{
  "vocab_size": 2048,
  "rope_fraction": 1.0,
  "qk_norm": false,
  "parallel_block": false,
  "init_std_o": 0.0,
  "init_std_down": 0.0
}
Each number is 500 + 50 x the weight over its row's rms, rounded and kept within 0 to 999. Layers, rows and columns count from 0. Numbers have three digits each. The size before them is the row's rms in percent of the matrix's.

# layer 4 MLP gate, 384x192, rms 0.162, rows 116-164, columns 0-95
093:471451528533542466481498508405473415497533588536584454561509514632453538419554521497519527567407535588457521560468490453472464434403514530439576506531476570501451497525482575467497480537527444544570517510564500604430505550566504516462580421541542515478541492590380518474381572365579505462
097:483499453575448595464541482529449567605465438654508457537443517497391503494468467486542474542534540535576491466502461535553546483493483504589549434577548426521526345484451537544570531539482551550587569480562559467498507489510501475416473566523452455478412409580516531475548434560438450468
099:563537457588509444417475520497497499602404523632510494499504445514492466573513463403466514568469553564470500483432522505409529470553421504505540540488540537470391494506563481472526583541501517574528573518560462450462505428442508494519442490565457479497584559516480551491437441515491486413
107:453463518507523427480485529473393494543476496536446562593481477584414506528483490442455460455461471481441545452549522474496447570532560427481490443522344499542418473516555431477532481426591565526415527556564467512495607545494501467444476495462497503559534528462545481539518410564522389466
101:473492490497492504466537474462568446531494438546357520492483415449436483560479479617456429531427572500450545511471473542455489480506564434475591557369472454448493479359492549606505480478509471433542543638529444403458446482491591530503439492533538544471582421476534592440523495450560532480
101:555407450443493523537614481524471524482409599478533374499478533529500511460425534520485618518362443448467504527514517515485568526579541503485501468402440478552538502537417542405527492567532454478526488411490465409450527477519351526452445477448468499390467515487467507510510489519445514510
091:511446536446552528500453562499483462399527442417537474428483468625416454465495482588579474461457487478502426432572550564507535534489402525479437507506512479521563522467444488486433480428418444445506461413569531472429477497539466517508465544515489469499505558479481470556468490480582529565
100:533540518459457459463495420523541488496508597484538435459531577503520533516546473585484523485533558543450537490540525481516571545443551507533354538407599524531515401547456496504572430439495407513511538402541499474466527418492490518540495538423434425401550395513590526513523481534453575368
100:542428481520545488467492440512393429457499481480527488537500438483484518429482518506469562510496574491490494492575458501517511516406545399463526553531519550559463523482474514527455516577527490467522507532477540458541515494378504381447596340465440503448571503543396426520550500458550533499
098:480423477507590559513361520541569469547524534572474438532551486483535534520571533558560508452526476562457389540502437476545457587500508450520527398491504544521504510504463525486390572449528389458529505565502449501520456530471504466517525472446539430489513485493487516444470539540494446508
117:553456557463436489489508534501517481543496409548567483488479624512430518528477496420349500521405556549631532555586607543499521418571510476497522522484520544485505436494583476477517483477500490570606505461489562437511463515421492550557484488550568437424548449558494518426525448482475524576
101:496482483554584476566440540498445451543477471539460423432528532466500412533480499508473503469582407508527520492565532474487530563536450568526510442547521455544498460494415553436507418503547566534501418470398556497420512544512553424583466605425463557505448512491501400589518543455409511443
094:563382439510554413530509540508496557519547388570467524577509476493455536443528415517570507484509497528499567556535569429509600534503569528517643528441506530565448482594505448442554580492553484560560442539453427459485577533511569538535542581420464471606572531508468522447458395478494479400
098:549598563520553577482557568547543520521537485471510471462477455500443523443456434472446538511517498512469573525566468472434508451504632526452509548542413496540478487333464518519520440598472545492459484510506472450498491500495537468479530453413499492565532560491501399554428439523523508469
101:438451412545558492385551438536493491505544543515478479488491390525455507495583571517426522581509487491471418495511556458516383501554528479565475463492532482490472533409498547469400556512518419429556535495441443523557445503549584535394490549508439465521531487436505479505557468472510521557
100:527454536453373491586442490580518451550553466466669556485486513422492527481532455481397393475486508434483401517445496531581510487543521411573519468454574468457476427502573577497515392524492463558484488397532532397460510470462581516558475526444482547380542524500584432443493511463480471495
099:571528570449473522451464479494567499428505508501477480424504591635489502534511572532499429505482565509439479456580595462529509510388598412454482406449543536528436537508450526514478473527514405576464578494544540539460530476508424509537513496493370554509461462463478502509479498484503471506
097:485483502562480476552429436395487482527500512462574453485539528521454420478447485531465578499565555542681541511485607380423489554451434565546485436535494520447487568463527563514497513461451487525524554584442521550432549545549477559530581510519492501561575561462533501508483631543435450571
102:439538457521572544542509597482441478530472447523495541614516466606431483503502481446567479438516444558461411478484508428554513473576567481514556413432495549553460535477443556509407481505556558495394482480453530588587534502506490521568578551594548503396405494483475496517461525618599525541
100:543448511458517452482481498557451509446396538515569477508506481496547616588594506440522560537512561438593492371579494485463506403547498440605435439419573559541658413503462481475450486487530515602468461443458496539466459507630543584448444520496507530544462537440443527535588517495521501464
099:509440501528472488519523535519484450516522489411519634523539517458551530436502448428478529591492418536558494444472428469583531397488450393505471456532534578540469461556529541451449508577589454568451550429575461555526538502481598471566542520503535520591472545607503547400522435450536468514
098:367508482459512464456439500473539527440516536528526461454470483514451507495421576473525520553510543470506465577467422442489444439433574541523479464613475548604415522504456495473406484455458437456504603501513462499525513566488498528588523455423416501530472584425417510524519466494529485511
096:446482562525499364473443557515448535489618522549457544496425513548497503460443462492577450450536499443531547442487483563480502515496493520492454484511487504441461513453470517458494507508463550469501576428479452503546441577469410486468439565569531455503557378508535594535584536545533523439
105:474523480421487540519463540390400516414535552546626588608533434557511491533525547550443562568562478451581544431498416542616536436519488445567472497577515415499524555481444507456503471413506532499520540491564505527445462423535498565522504523591379513557484498435461426487471559517636468505
104:508542476461461413469414511494524518555510476457491570517525506538515504487450508479536528511515569456523504458457608518561563500421450505577487414421442535505405433531508523479499427510493505453552511498478490433439527464497477558516556524542471499469511438400519561504550444481471399456
100:491455551556442553489468514643533419477494527489469499503451509556463487482543574476498479514484531521510421491514503456554529546520572414509583520465523507492425588473494401537503460586468449451443495461585489505507497522515514444486626530532475428543524461466496505562504449457585494471
099:517478490528509549514542538551388414549528458508536525519507598490551495482550500431454474499499571490542484491466490498529482541465549577481540448452441511539378603548509570423537459535597556496571503439493545472633525478549520497465472469477618472452394435489518449605522534516517481517
092:481491463489491503401450510551545490506525500485491562584453469516465540512572449520543408539512431451589478504564541369448562437576575504517572528418548415491423408494524517400444421386448470427556468492454506490539470507527498563460549553495474499475440519505515622437584412606510447527
104:494407486465487571475465514452459462505541522477479432523433511545611423553430605447552447513520430488500448484434594499469453464472460471599442575529560583409433395497382514552404525500521526516552539442490446434499488469439627485545584536465439522536526430575529505570476543502459553469
086:533526587497534504522515586465499532442471491497480507415476392636487495541546477500507558496573467531480549500477528496514452433506503419402490434461519478597465508545471458486489539476479421456483540442560492522534467481556472445520452447482492544517601537440447420559456470595592505438
100:515510484487560502495438577551418462501467525554513469545529550433503472462523470441473462541521410410562468541513423389561495435452505476368541472461538568459531545516455412470477489463544469543563479528467543529671491414463459390502544476609513424493576515413509428511517502492519525497
093:516579455431528598552506554437507502549474490498445405610557570514556517546444511480450581468422496472531469461449482560496506540548473513491396426457533443421532406457486520434551497470506477556483569457468503547487517636550505508530470540467495482574472554482457473537540476473503493444
107:540471430477547447483591489523567437508584548537453536539413551440517428473468538497447570551454459544512447486507457492550535478524503461534456539538461469404525553527510513493431507496512470471518506431436499393534461486486447547466651492417455535490482410535517436525532447533447536449
097:527507572424576477454429419580529522504531478534495536486511402390470517560511481499466503390410493546534459439422498521426537469514612466503409556502503539581511479515609409531526471523512470542463479398509434462456506507461556514502542484436499532430467544494469550509453481601548569560
101:521476490469488546453493565473461512635434479488418403482542424570557497508439420539477498458485575497456596506529509518594376570484485433492571469543482543380460485462492520463563549474598507535550502434471497566478417522554506501478552498500491563421474526474461577528557557451584399541
106:530483534485468468476459434580509479492413368511518542532481492536517499585573480480449459481480566504492533428524489503506542398503449467469470450496464442525492475485575473439514504578399518526506533451562563503476492384504563439561491528540483493519456441555390569538406505435518452443
096:522421522552576461451371516588448398579458505558458442456427407515496572530499579535523501490520487464495568421470468515442393586502509398550473454528489498493470576445459374516465504484535408521515454489515472476434496478546541554511478565489441461409473516589591478567549517375554480518
107:445529461451479403516503594567512566566436588542490573395573418467516474559567578544509521490495520520481505457483485532545493534451541445571466468546427456542494555451436572505466527529557423527507509512408538499459482582574514363509596573407559446466551509528602485481492535436504550552
098:511504547530483496492449492570503560544519459501587475447550472522503534437484476571405516549569499470556483551497547484585462414468501478582423534544559496469475488488540556527480509483472532567505532471528513451447531626513531583458449516486439480483596469572456533489492578527471427558
100:499472467464474469442532499446521411434539460482490477455483529502473502486476494519471570386527479521498527533489488490347458514557475485510510523570513440473475509467403459450501464539417575465519505487531489485456510527553471468462450431506471536534494532565524507447512571522502426600
102:463488519509486442528536485495470486515482489497452565436517441553476447538536405514515526493515432463484578491483461456538421479549478584597464476527481476539474518413545560352450612425507525413486579464485534532497529531453437450487524442490501506492582468475554514408507458600456529520
094:514580483431637587417491508544458478526487552492476470437492538521600531481542553516547560515462480518507559546474536540434526375499491550535514457479423549464521489508494397519502495550476508588487434416583580500489546408542505541551541465461471433555411438456452489457538493499491630418
094:574517365643502549501468520489537473534431520418496405509550548559519578482428553546455534510477545535565537551556443535522530466464573479493444550493494444504407382512524517468485415497542562470527447479572452503409517487463450507517460481467523449495481527432478434465466498506483531464
116:543575527591506545586531498581524458461481602555502465500474496520508536566464572460546505502415508510406482621543511418441450444489585452509570507500460484598537476487495382488390492553503524513538520415525489507460432460443511545503479448513466464461525486406578438518456508549478582508
101:534430468608605482540475557522488528541502477638411526487473475442498500457524490522406489406441513490513448563513511468516440452553494453556466524481443575420488600452462505559482499551559479481414502481582490532476514538452474479440467497474549436492463515513479502361505536620565514532
091:492479536408554455511476436512466568507421540577506501552543550522653456480487500453494436509479384547452450495548451435475548553481492447498507489427532471491422493527474498505547429549519427483473452503527472494631502551569576501534459544506414518518548502521468514521462525586520484490
098:397462501533433477551433445531505572462476509512482395500438426494517525511512440420527551597464394510564480463565494526515547506495538534486449554500539461636484459593491478521498550543486564493535584439511430511533429441443526440419439479558491367405526481509455533492579435539470564509
095:435475480501520564509523527444669409554476526489477538520447517436515551420633456436461513486451521553461447474452505544494456486565452481552502467574479509399555445513438451539566566545424535546470457522502528515583494522427457468632537464376447489541563464590541564517441501543536544473
098:554463529498418507470510538521445470592484517512466482456536524430522489514560585541550464452518464484459495518490419512484521444427560549472517552500469533626601495523524488440558547425447462565475599434442543470453434522490450502412468531561500450528480540583469446483517509395536599515
# layer 4 MLP up, 384x192, rms 0.16, rows 116-163, columns 0-95
097:564495486485488525400462524557450463507486478524437394535463523526392451524538543566510495576507468371461587456542475499528508454541519485428595522570446506479545563507473548466523532467495448434562609456484495494425453570518465491487472466564533479404489491532521502569452454421491487605
103:571419530504601449460449601443507460554448506482516597515555472492534598495466467499482534587437522509513428531513547514592364475520480319445505557477503541477492500430549508477470482441483469546435521434460458479520429442443527515582479547524442497507545461477535467451362537530564464375
103:480454505482509472496491522426550472571453455462505516529427523578394564561531561436611374532467528483586474460438468492495540532502505533570507517528548459449468421498435494547554499448518468410457475565558486449439465477403555549502530476517378500570451549479445534513567436527502530495
108:497492486569543424612454442520471503577532597521472521475477514417512489523616498424512532582394414421483448523515409469528498425502560546537429513487531386473538494489481533457425541520487562522370582551554425551541463574456461546430482528521542456530586520404423526535500482555530510533
095:544471452539524465472398522479562491469500419500505538481571529479436528498534510513601446601521596420514479515520463496577620493478456498447498486537520457582552544472558493491511512458542527523489426600531527427567451460452483538523435508466413373421517556460503485460485477479438508546
101:606480435445579488561520508531505471495540506444492461554493456426518475433459474472485581438527515455512435471508499520491451498562468430581516541488488531490485641497549507534426540460647522505538495545522492457504449554519531351457465448463464454505459515533558498542386444480498545553
097:564426449548482483540380448486596431532460547500477507483478361505512467540496556546567543542536566482491463489534474547512499579513448484473585485458480526520518503456502479429517426446463464417413563526488535575510516498581537509521503490451568473393420513506433606442434408575516503535
097:558482506433491505599543501496531440523485522497486547427464520487444458547463418561460469512550555564519506459490517516490551446413531499541444479518424540483528489558433471516505538618503512490497533513510478463595421484533578513431539489563465398394471431492436488525443539471505490596
097:507479518529476570492528479541449543521481550513454563504478540417437526402502450479491550440488534448508435485403457440526451407391471521511493536396456567530529514459517497544604482453553528560548571490470448494468414516478477562562479472557494419380409513550428447526474546579479634397
094:554533497615527476430442476480608508420601594481527494575468407486551511506549451533528404490471561455488561469461506447447452564504624497577512503465539490483495532491537474533508540473547520475462457533558407534470445509525432430476428476561361491450591580423554510426451509482464567479
106:498560387391577606469495507502405451516436504464501485482504495600567520444429481535500466419539473479413512580520420486545394535442556557491510539564508504533506476444526480570546508500534512482427483464492494538462456559500468507487437427460451479543495493539574585524454570477535504507
099:583450533564512455527502517455540494592477598462522418635408523497433548502530606582454529559552451459462569440520458470470468494510564529558494566488508509410573526598506418435569512573453532490557480472543513543581444544454491441453459498658516591514500488543479460594538470470587487488
098:494564453525568525490516596455561515532442545533414507525556527409427377442413517537472442433483486451549579570548480413450548492515513532535543539600490572557501521558463445485503557524510488575478451521492454544418481470528512528551527504561470465469471582491587466475463598497453509499
103:553590611471488535631448407511479506492480470539474455518599451509546510512439482464475509483576418424514440466400384533609483443583560463529506484491455461533466471555501424500497609505539482480451495464449538480459510478550425451525555535518542386567527443494471447491544533558565451488
098:510483483481496546374465408418566602435442522490522460583572497475517490602565514495499411491564534528517483470397505523529460579563535474580452507489561462466486441451430507504525501569546410487459485592622521524475421480465524508514450458506371426522522548580535534550493567414494497524
104:481437466558508524506456487365487569530533631523502497525551559484564460517422454580541553473467492518464405560544451456511500512505488607468476485546408484423467509571516491493591546494525418579602526382551559477463564441500552473462505537521533612535551476574466479480557535486506525387
103:473546508402475530540593477533525448504566526493588491498512470611469572489506552575457557464586583587430451494538439454549508511551550475485490553478428495522445559472455376536462566498516488488530478468511559459519616520460417514552431548551471545506464387500480527474506446559537439465
104:490364465545493569514481581541564586525508481521443520482515557484501601518491453490490512514375452524531502512576507492550489490598474407547453473453387456505520522493419508524468608497516585572501432506512468518440530462449594515555468568550575561544426423536535440456485472493468495492
102:422473428497532575500504529486479435514506489450509483479511460427496549535507486427425541444484555520551540472525493469468402485437488464533620503437548480583381449529558511487419456459545465424508477516516590483469567603496573426503511566546509529457455508568414393508541575497564507555
095:484528521482506576466550609507491459523496546462518454476512507500548547567510527471427409578572489503461473515516529471505412592511540512616529476524481471457574432455531437577436417462557516557426485515418452491508407556529465446416497479520501442452518441455530529507573582488513468448
100:537564554512459387508546492592518446495528578437548421421411424543449456465452489447564550434465508495519453612508511572445458507508395559467523487577493551536580554522556447515531490390405576497518499575447548462460482498516449506444562479563513446526498444433465524496421570468481575561
101:468550493494491509399542511571491578523479537562417519586505537477354507428529536485439594519513535455477488474502508505523541476469514360437439496441495556518451612476550435549586499557467483578594509451517388508508463465537471486482504463511462464518382485488485561548434519509539401573
102:454517452423569366514498570505539553478478385505515489506509418572462503557512503562421502480488522410473366593499488623462468527524498454528422519486500459518534508476433567444555450438570437446419447464599477490431583507472486563584438468516461501481549465498582499507452480483581575464
099:473484438522519466455483514477412485540513447481520550541531479497496527484478439542497480503574471459530494436519576475496484462509435537457485467474517462495578491535454467471485534529489477490429487454469491500560436483552515383450491420463499425487537457553523429413469496473531501472
096:561534483558539530472537473516486452458495474444481496445453431535454566564519527565520484552473471508592589528567532436522505448478432513579417594411535500460527428481530568475465458543426502528494495555562530513514432502495578531464496430459586536511439524554483399524610569477493496577
099:489422553489487483467418501502476517561555496511524468558506462523476506416388524376500400551491613481564508386475473491525601448512485403619539500435537379520557541512487472563553463453514514444530439487405494485416479491536589461523434460448524505528651562539599502407496507484483441456
107:471470623482618557563517523457518570515470530490456459518491599548555432518527391507571474470449467505496492498506447558555441577606526589420527428488498508570462472581420486487487504428553520473544442475488513483574504555494570540495572506536449503507580516466491524495606462480468556473
090:483564528530499518462490539399526444467515476486466470486523475424488497512571475532479537488539615394464534581428465436516533503451498394547596444563514450483552423463487544462568547521535464487433501558475525402396445473498519545488436585589524511476518488450476473462490565628471427447
092:518502432486474546550494499525522570554498470474407565498427522444522515547460509504565467477554434540478414513543489489565471495474512454472591532488444601518493539472533545452473524591416504533479540467514531505583424424534503477537533505536450508509562553433476559494478464441508545492
095:539588491525457462470564404541416498505403539521500559531466417590462544578505525437593472467560503514609530517564509522416550469399536452532479446606384490649544483573528528474559489515468576470456497553528484478486505497521508511532449545460524501471553542483473490512536462459503601470
098:526500552451539629587452540481447462478457404482514583469454530454567523469542511510449439461446586539439560519480459612556530579489379546455500557458549502510421482544446423477408460504502515515515438403416498459519522438544475549484574510422560552509469482461492487465533545449437475463
100:480460524595557474468482486597534528450518505561512477471521479548542507488447547465561455535542480494538490521471485359567467436474524569483508527537454449527466549508518489542511484502441501409551551460584496577486478592401512439518477506536442448428523616424526544522359490457457359460
104:593576491495489560487517440468475438463494496469547605546543539488512440468504569499371512485660466507452455549512452441460512457428582536507518554427447486369403485393503414520529529487519510537610515549488511383631469455534503478547539473477520453576523468523432466443469558517482445593
099:436544571586448568479645508463491470518510446555499538501529600456451513556479530521469524482607508596530525541593389514491423550478533457532470509467574486432380408462547507543522402489492509562492563547483482514457530478370493456551503530503480489478413507542531466468548534529435446528
099:469572483486459515427443516508474470588513511586360418467566487502531558562586531542451525468528408470495555448585541526470552629549512539421473377468436508581508393549532489516517433540531512500579472424387441451427506532481418525520477516561484515496526543437462514515578486497571547488
101:462551441528436463438435497477498561361520433509526474539588446380523571549465509464479494560497485611450481490536409548455502421523482468567433477450537515510491481463430497463476494572476561500479534586505469482505581402485529496396507581487536503670626520586539463509524492502390500477
090:458420514547495472433459588519426438502520488547445376502485432499503542577473473422547514599497464602455555504474514467664488445553439556477544437477517487604513463509571531491543521562483473423493453402512455431509531534438497461591461521454507469511439496485528510533599512531557374413
106:572481550421523433558524487606495561550523479561535517530500496558507536460549481493496446488453489467493546575530517533473544464534491584495547510520509479476583485453575427416535433603493543446561516452418496412448434521526453479577454554568517578562582417461532542555592536604513438461
105:469492421456509589562507498419532489515530473552538466487479475448422471477492464560486430389478528517514410401451528461463471483556410482504526533474467528592558493509453539515458480561440507504510506548508506524515386475476538575543544487461504464539459562592451518531504457545470520539
097:502478509405460449494512540478554455504519554581500552499485547435524486545526508455539546510520406493576538534526627516458542476366548435513493586437565528482485457436471534515476453532377514612507564430534481474502569504376531565549652496467486527535538531450458511501503431548575434508
102:444419580499429484508489561495499501504488528510492551477571501549463508508583441491486514514561491559534513437496516532507477504482511548551391487489441463527586546512533549530461427497550430456487600409558468547574502517427475490489491493420555459378462544449495551503531535489582497599
096:536506497467404408513560511514427533575527439495590510498501454447449551477530506486397490479537488598495534447553481600444539472529504498474537525602491509488524461437497502481542527472528496492582517421579442541500516435570481477556411526607632561561565440480501498440507444529475552540
098:448506460564508572536489452502478511484526486509469456447445488496555488488444391357530496463485487555539570524525439475583428567583537610491621508488580442516600556525442503393510535426437461519463525404522557468526495449438583544412616569495487522422462515527463573474560558502484419441
104:500569493464493432392602520456500500408514501508510492491415441468529525446499430389472545512530594478450450510450518436518563536541537490596471571467505511462471410463495507529500549433474553530455523517516525459456442563570555535635531477502409525474480525462492570486548509532575458517
105:416412442562527411553558528469534546451589563526483440435483468498571456439551433465530572510397609453490575495542623552484516520537437529553507500416500495393537554507462466485602402557517534517435417442391506475520628435522493410495489500497501576437553535465541542496522517564375542419
101:496504550588533602400458487459502470585536461482505553457408501572455431511511615467531573512532482516496481468432596590573507485460505523488516467553523491486544557464473610482498430507495443417502452532509516546578457537495455492410504528438497555538568556421557445544500463421562499501
098:436477456494424470439485482444476476537508475441573496493474535407484503459398571480487551495480537533434485575568491474516500460498502444529563451463521458435473448494564593538616419497569489429504484515491532440441473507454447550528410534507453538515449478514494573530482458485509476470
094:509410452494490461448508529510494569550484516440439482580554554508478517517450511459489476450519526496568476470438484429487574515389531533567521575397533517455537550596399448545551571540499528594514478474519509502490461485492499511479545496434545512461578400495520469546502489526545535349
# layer 4 MLP down (transposed), 384x192, rms 0.146, rows 116-163, columns 0-95
099:446492513505504498466462449465495382508610484520555528566514491501473444541499602561426531436579444420547478543452430460541499434471478476540556475490540534549525571508486449508543458460611503481550499524467444467494552513637511483471560562588438510414517501577606522522569507481567533523
105:545517538466476428392484518490468524405520439474490456501477493464465502454558589551485495419452527469488442511632471514431526460503518494492502472478504524531466446498485402547484427470576446531464534439524562464400502463506433471507519504410436493500568524482474543473392436559408542589
098:490515530494529593456483480482495452532522488521523461458518515512510565479510407459569504535464428585553513484467477429543469552522542533507444575477545415572448285555526495524466517493547528456534516469569477491560494502541523569509422486483509508557490418455490444473492416536498513420
099:496436531591465493521612505513524482495576577503490463518580491485470502568564473513497418518402474393398497465453427496507444563600570467486589512442492475458435574500514533453569564377580503501515569498561576465501604470507459447534552529533515499459477518503541483457466520578447570421
100:549486567443480527453422453572479442437460545463421422518540372504539503446617496344476511327476522551428555605447531481441453466572562502520462484530558552474530581523583500502440532574529547400577490447462477460548533483471498524477511468471418505529569501423509514542455489540467510581
102:495479538469454517501466498481573517458440488548572561511531489593496574528406444562522497446560505526422445520479521486472522480536508530512557531516469527562586507475493531491523447653446552526567623540563564523466509461490498486435499525400411546500516460576525488507560488503553525546
096:510521521623492404473563474540477467445436507611491454506505481540442521443581455527534524540447515484530498489482502523499492541546549420489420453420523399573459500515550404518439512532505550494522512390546404486655518513512425496472499473543484447503532530532528572561562454515526534512
103:513458527494477410518537514476495521426549418525484404511507523509546446508445483470553428456515525581573491520504478456524433555396529488541446523482496372575563547490501487504478513447508482537445507448529462462570462431546480539528542460497552434461491436582553518469416520476546462512
096:548488530556521473567467446596431486455602550472488502498518401496540484498396542515527520508492485518484433555523532394499525513466499457558522506523490557457513617466498611556540434580451423531465555494551597446548449525444484562496550489557501502416574451458461442562514641458529489526
103:525461516442519588536466545502497519416466530481512546459473388471550518529579495556501481502549428470399551504454543465570397504547550555431546450557532490512446471527455537422510493563592568496508462568466541592410433540551417611467458510505592530590496542458606460543446492628494522567
110:401565553531511549392483449561391578510536543454552451472547615533639478532451500488509571533539502556400513583425470481461506637554491555460639508438487391548453543455512546490379508501477482643542419543456509476423565538568469517542420403423477514445537474472511498501504518522488466529
101:520485483426493483465399506481503432502498523481522549502522575566468513443505451513473555463468427522404472590461470483553450508555530611552439483642489460509585445492536542549486482408498477480415510446421482517589462496573509530481463477538480593381607468485517405535555521529515555471
099:427567503610493454530472487514521580532515610503474494547522455505545546529619536565539516490519471548430490513509533543516475463480454467487466605395450505477465504498485558495488436520508457445573568524481472403489579581525515403496487443438512496423443533464428474495591467489499506501
102:489536592447467477536554565504455469449479484525482575493471564570489476516556528593440528449479478477544435470401520369473518550469499508594526555576429500466476579518619442428555433501552505454362468507477503499563528420415493479482496436477576533556445498508525439525515500682517512545
098:491476527518493547540503543560518530448578581516377520548471534525433488484467503544508430522554516579490500524498473530578510464548477540547431454516478466530537461542464492522494509542419521514499548445535533480494579518515473472413475436431508468512638480555552549587537472557404476449
104:510484490425431476451424423506378571583496503492540489495547476480474456542438495513501480573479518469529475394603514428472443542457457478498499639460594491513528489599454528536553519547533538448596394488444435607487529536511513466567531470470427450599524492504572554501529529533573469423
103:398494503500457490499499445574437477486505488443490553523407591539548504468514530447471585448421533434462497410511395478514447525591529599418441441524451452530565420547419504465573591565399451521481506547417513570545565484501487596550605519550530525511502506543532479483506428443502440538
106:519507491564436474449402589469414491513420529467482478516564507465415424464510570445523446503585564485512470572455522502562553498520557517479464422552533388550469438418499506504570422490533446579548482563564459392524412455558449492602502483553559363542499449567454478501502566561478601467
098:451491477532439492454550417559536536420549561508510488503390602515540483441458560451469396551473601447529502468560512548528531489561454586539598514433501431432543422517522614500473449581500420514450498460441414502503519475468539478578439471478503447521517449469542557530502483559441495427
096:464501554481486498451605567474423494451530569525529520466559477513470561462435473443496533606564514563452520523486532478525486571566475563534519549573427478481473541506481516468474433585551526521451444478446470486464502576550445472476588514553579485468543534522570513429510475479548478443
099:512521449506470561487409472619498575392615417550484446429392596454512585451466550570446496486505492428479483492589528552513533576445480502472500516517527519496438434601503530434513485549411523518494544494530486447516330515571419551514525458461471421484489572471540431528371569573468486468
102:434612601492421504481519491550505587513470566600538523536544434526432553507663443509503495522464580523494448487571441505528544565478475402490492478509481495563451547422433556442479537538456461487573425465494496477543505471497492500455563507568530445556548444476524422567489583510428504507
104:530464412515569525494489449563566483450545541558530427441512444522448495507638479537449467506587487553504450603416534432551414494589547438559485439493545549525473580535526451508518551482399524437490467435502484445587476526481508463490485471493545466528462480509373529557554536446598450483
099:425518516460458468518505528427432519492497457463593554475497563538514504417411498589499537508490505502380495472360425507421465491505430474439425492563486515525457542494487467513512555437507583395572447563515604412555427481522526503531500575536485573509503492448471521463479570469505465454
104:448504414528435393584468419536472472450405491509522548498546530478503486464436495407430518505502443499461563584443537453526529445521519446447503502529549467505521545475424555609594459491582454552592497445450541523462456506540470493462452418519554501461436470487528482461556555500517468524
101:518501466457635573537429502483565438464483501409449504454461500557505560471568440430472570465481473457625530461544586528433458404543504513491486540510544568481418496558490593566490589473521501437524551483488435510545499418579410559574423488486531495530562520462433468463519520451480426606
108:502489543547559580512647462555526456536496478584575505583466486494443563606601523490449542519565416457558481514503485540555605513463412586485535510429506480499508468449501467524506506591542536504494475473493533537555532513499540510493427488554532559523422420514627506453476434480485542464
092:500475566489500573522513566531507412492529623579402543519540500464546425460467515528542624539496494515546484486490480421529503519476464501578501435458453398493465474514460512466429518465549509491535539534491541543487534457550472508537496478534475524493478466484497479519490469555440481486
100:579477561494501523468466483534497439455440536610554492485566439532527416475490464531523514509516458507484430536478423472474500520537481413467534547453543516547455573613555441466489426475541508475520507480566524502489504474499421464439501452532497473546559595414551551488511461387551602579
096:412460484431465555539586526457542488432448502578452496487487560554487466534508570439483514425477562487533429552448502424484583460465464563459458470542492474394435463467478487562505489373477441461569569454459516513482522460475535544442528478489606595559516511521498438446476571502476574434
101:369501492510519441486436506448489541497528545425564550546419474524462447557411487468473477489561555536541527558457553537506430482548492479483541494542468441525448539422521559514530484479593533502459568563635456574498621507523482443512458450517494597386445443592576616525434457479589534426
100:463550459522449501490600508551508423533539408435428487454522532458581436542501504603422461479465503467615449511414615491531472493496516468566507490587434474476511398444514489543623522515477529461535478419464460490485528539501540518509467477409495568512504553557467398437521512446535534559
124:518413585535512553516541486542493376463457471509539446533542550456455451592547469471641537600514451567427483344492517487480542663474421492601514519551451524476488491518524429488455517543494568502567563480483535478562491527501494498465466461422482465533387532516556492469551500514545499419
104:559497495503470397483523631548532438512413552597421503471549592522588432490487472499516549483475447557394476490513499453533575437521456432516500454528484468605403582401469460458509592532499478563402521519460419446452515525503574519450538446460454458569476555471466550571518514501553581561
106:498419441436476491534472558540563411534460439469499541560449461550507516432495457426531452507476578565515540457519465502557376513537403440509542468477401518576492419600536456447455487449426554531465467436530518577502574596497559491452454530529478522527541532446489468585442478593512484450
100:436503566494525477503502481595531508486499456458582523513550583403572553471450498518564517490529602609571468454562479570546469549524501469590481559588445557577520472446476618483527485522467453453527564549522469543513519411502447453444504500489546498452529433438570508554511432492465609587
098:459465498566534418530525482455574450502431487473447537425475505533515475544442483579399419513508480505455557537453539477475494506464451469580562509444543500533494529593462468485416544495547492440488442513550510470527519481560492492433602490469550449493477544539476479546479432485429520584
107:452476472534452531407385431438506448531536509475505547449420498447406501453498494505445538502457520417564515507468417539529488471480568555479474497458525493429576388452494475572490497487512514424494456614418415499516470487554460484437511498485430537513460590479528517561494529447503603479
105:588532470493513436519501551445586565480507520530537502483435546435477504414473497522562488550466468453548520509557387481564576505471589489587519491505489534492503493579444404541373554494522442599444524449509467447523498440578489489521479495537547576495505484395507439447528495510457577583
100:484535485542490452507464677507516494543563491501570562419546509458557565495430538473484457586599464436420518534452535552468439476548501465502451503503450532490480475401467522519539489416471444484482528591539526491463528456427556596478512512609481610567526509507521434503467554467452495581
103:565457547460462544505504441498570460453522566473414447483613545534537473461533532586557484657478464490532487535483387466497503561456554523503401537550458445569498506444534499510571601516502472414471492508522450518504453470479529504423500509489501478429452492529462482471505491676448469517
084:467441465488438458542539385521512493518490426452517479467530402551480444561474471497509543521478652509451442410519492546439520428504509422503538468474478464469506536479491490419502559541532469494493390516472465445449550491529489368501526523587481523474478472513563442497515581553454503495
102:501452561447494503469507514497482543513475510464546493543557477515444510538574567437476448492489480485422459507481570463488419606461567501532587496540506583498523715496473492427532543508448453511356507467495558428549437526450536441537553542502495517525566499465483575499552530521453463522
110:516411407348576496532502492527524445465489566439478424425531509448509511474506406402435483520575472463589550397525425532547547504463477532482450498463509533429511533573453522518508463492439444466453507596458643507409537545602508502502524547524515472494478496505406534453480583412517506520
097:526555518443638558520406547407522413538531479567553511510521410506496551516493555523551569443456507522468507578533430532428473543490433482465463514542539486544454504521446519525520440470510377516563478518536451451570425552509484358455521480469509584477525520490514498492417526405502482535
103:468523475632444489576496500511451452493485552486493489532444533476502499578505474455546484476590594428536570527422559530404463488550522510448510569471505520521530473471449475493452485503452529456506526573514545532446433593489481421508516504462423523491401530393328537556584547532507528467
100:473422516542491510565481531537516445435439497450486482517448424460459454469597456530434578562513488495501514509418536468496552472546501546448442435532486445556533430521506565550510500463680478509423452437524548547432508528508515553515544562558446482595517457522481443520536534459557438503
094:478485418431552567452460558457490453567509437559503528556469571425493567471594442537538454554514503527471499495591407474407563510532468516488595452441444519569488574506498454452575534403464471540531479584551440537589506503481483593438611484363454524417459516424478436506552596556516506484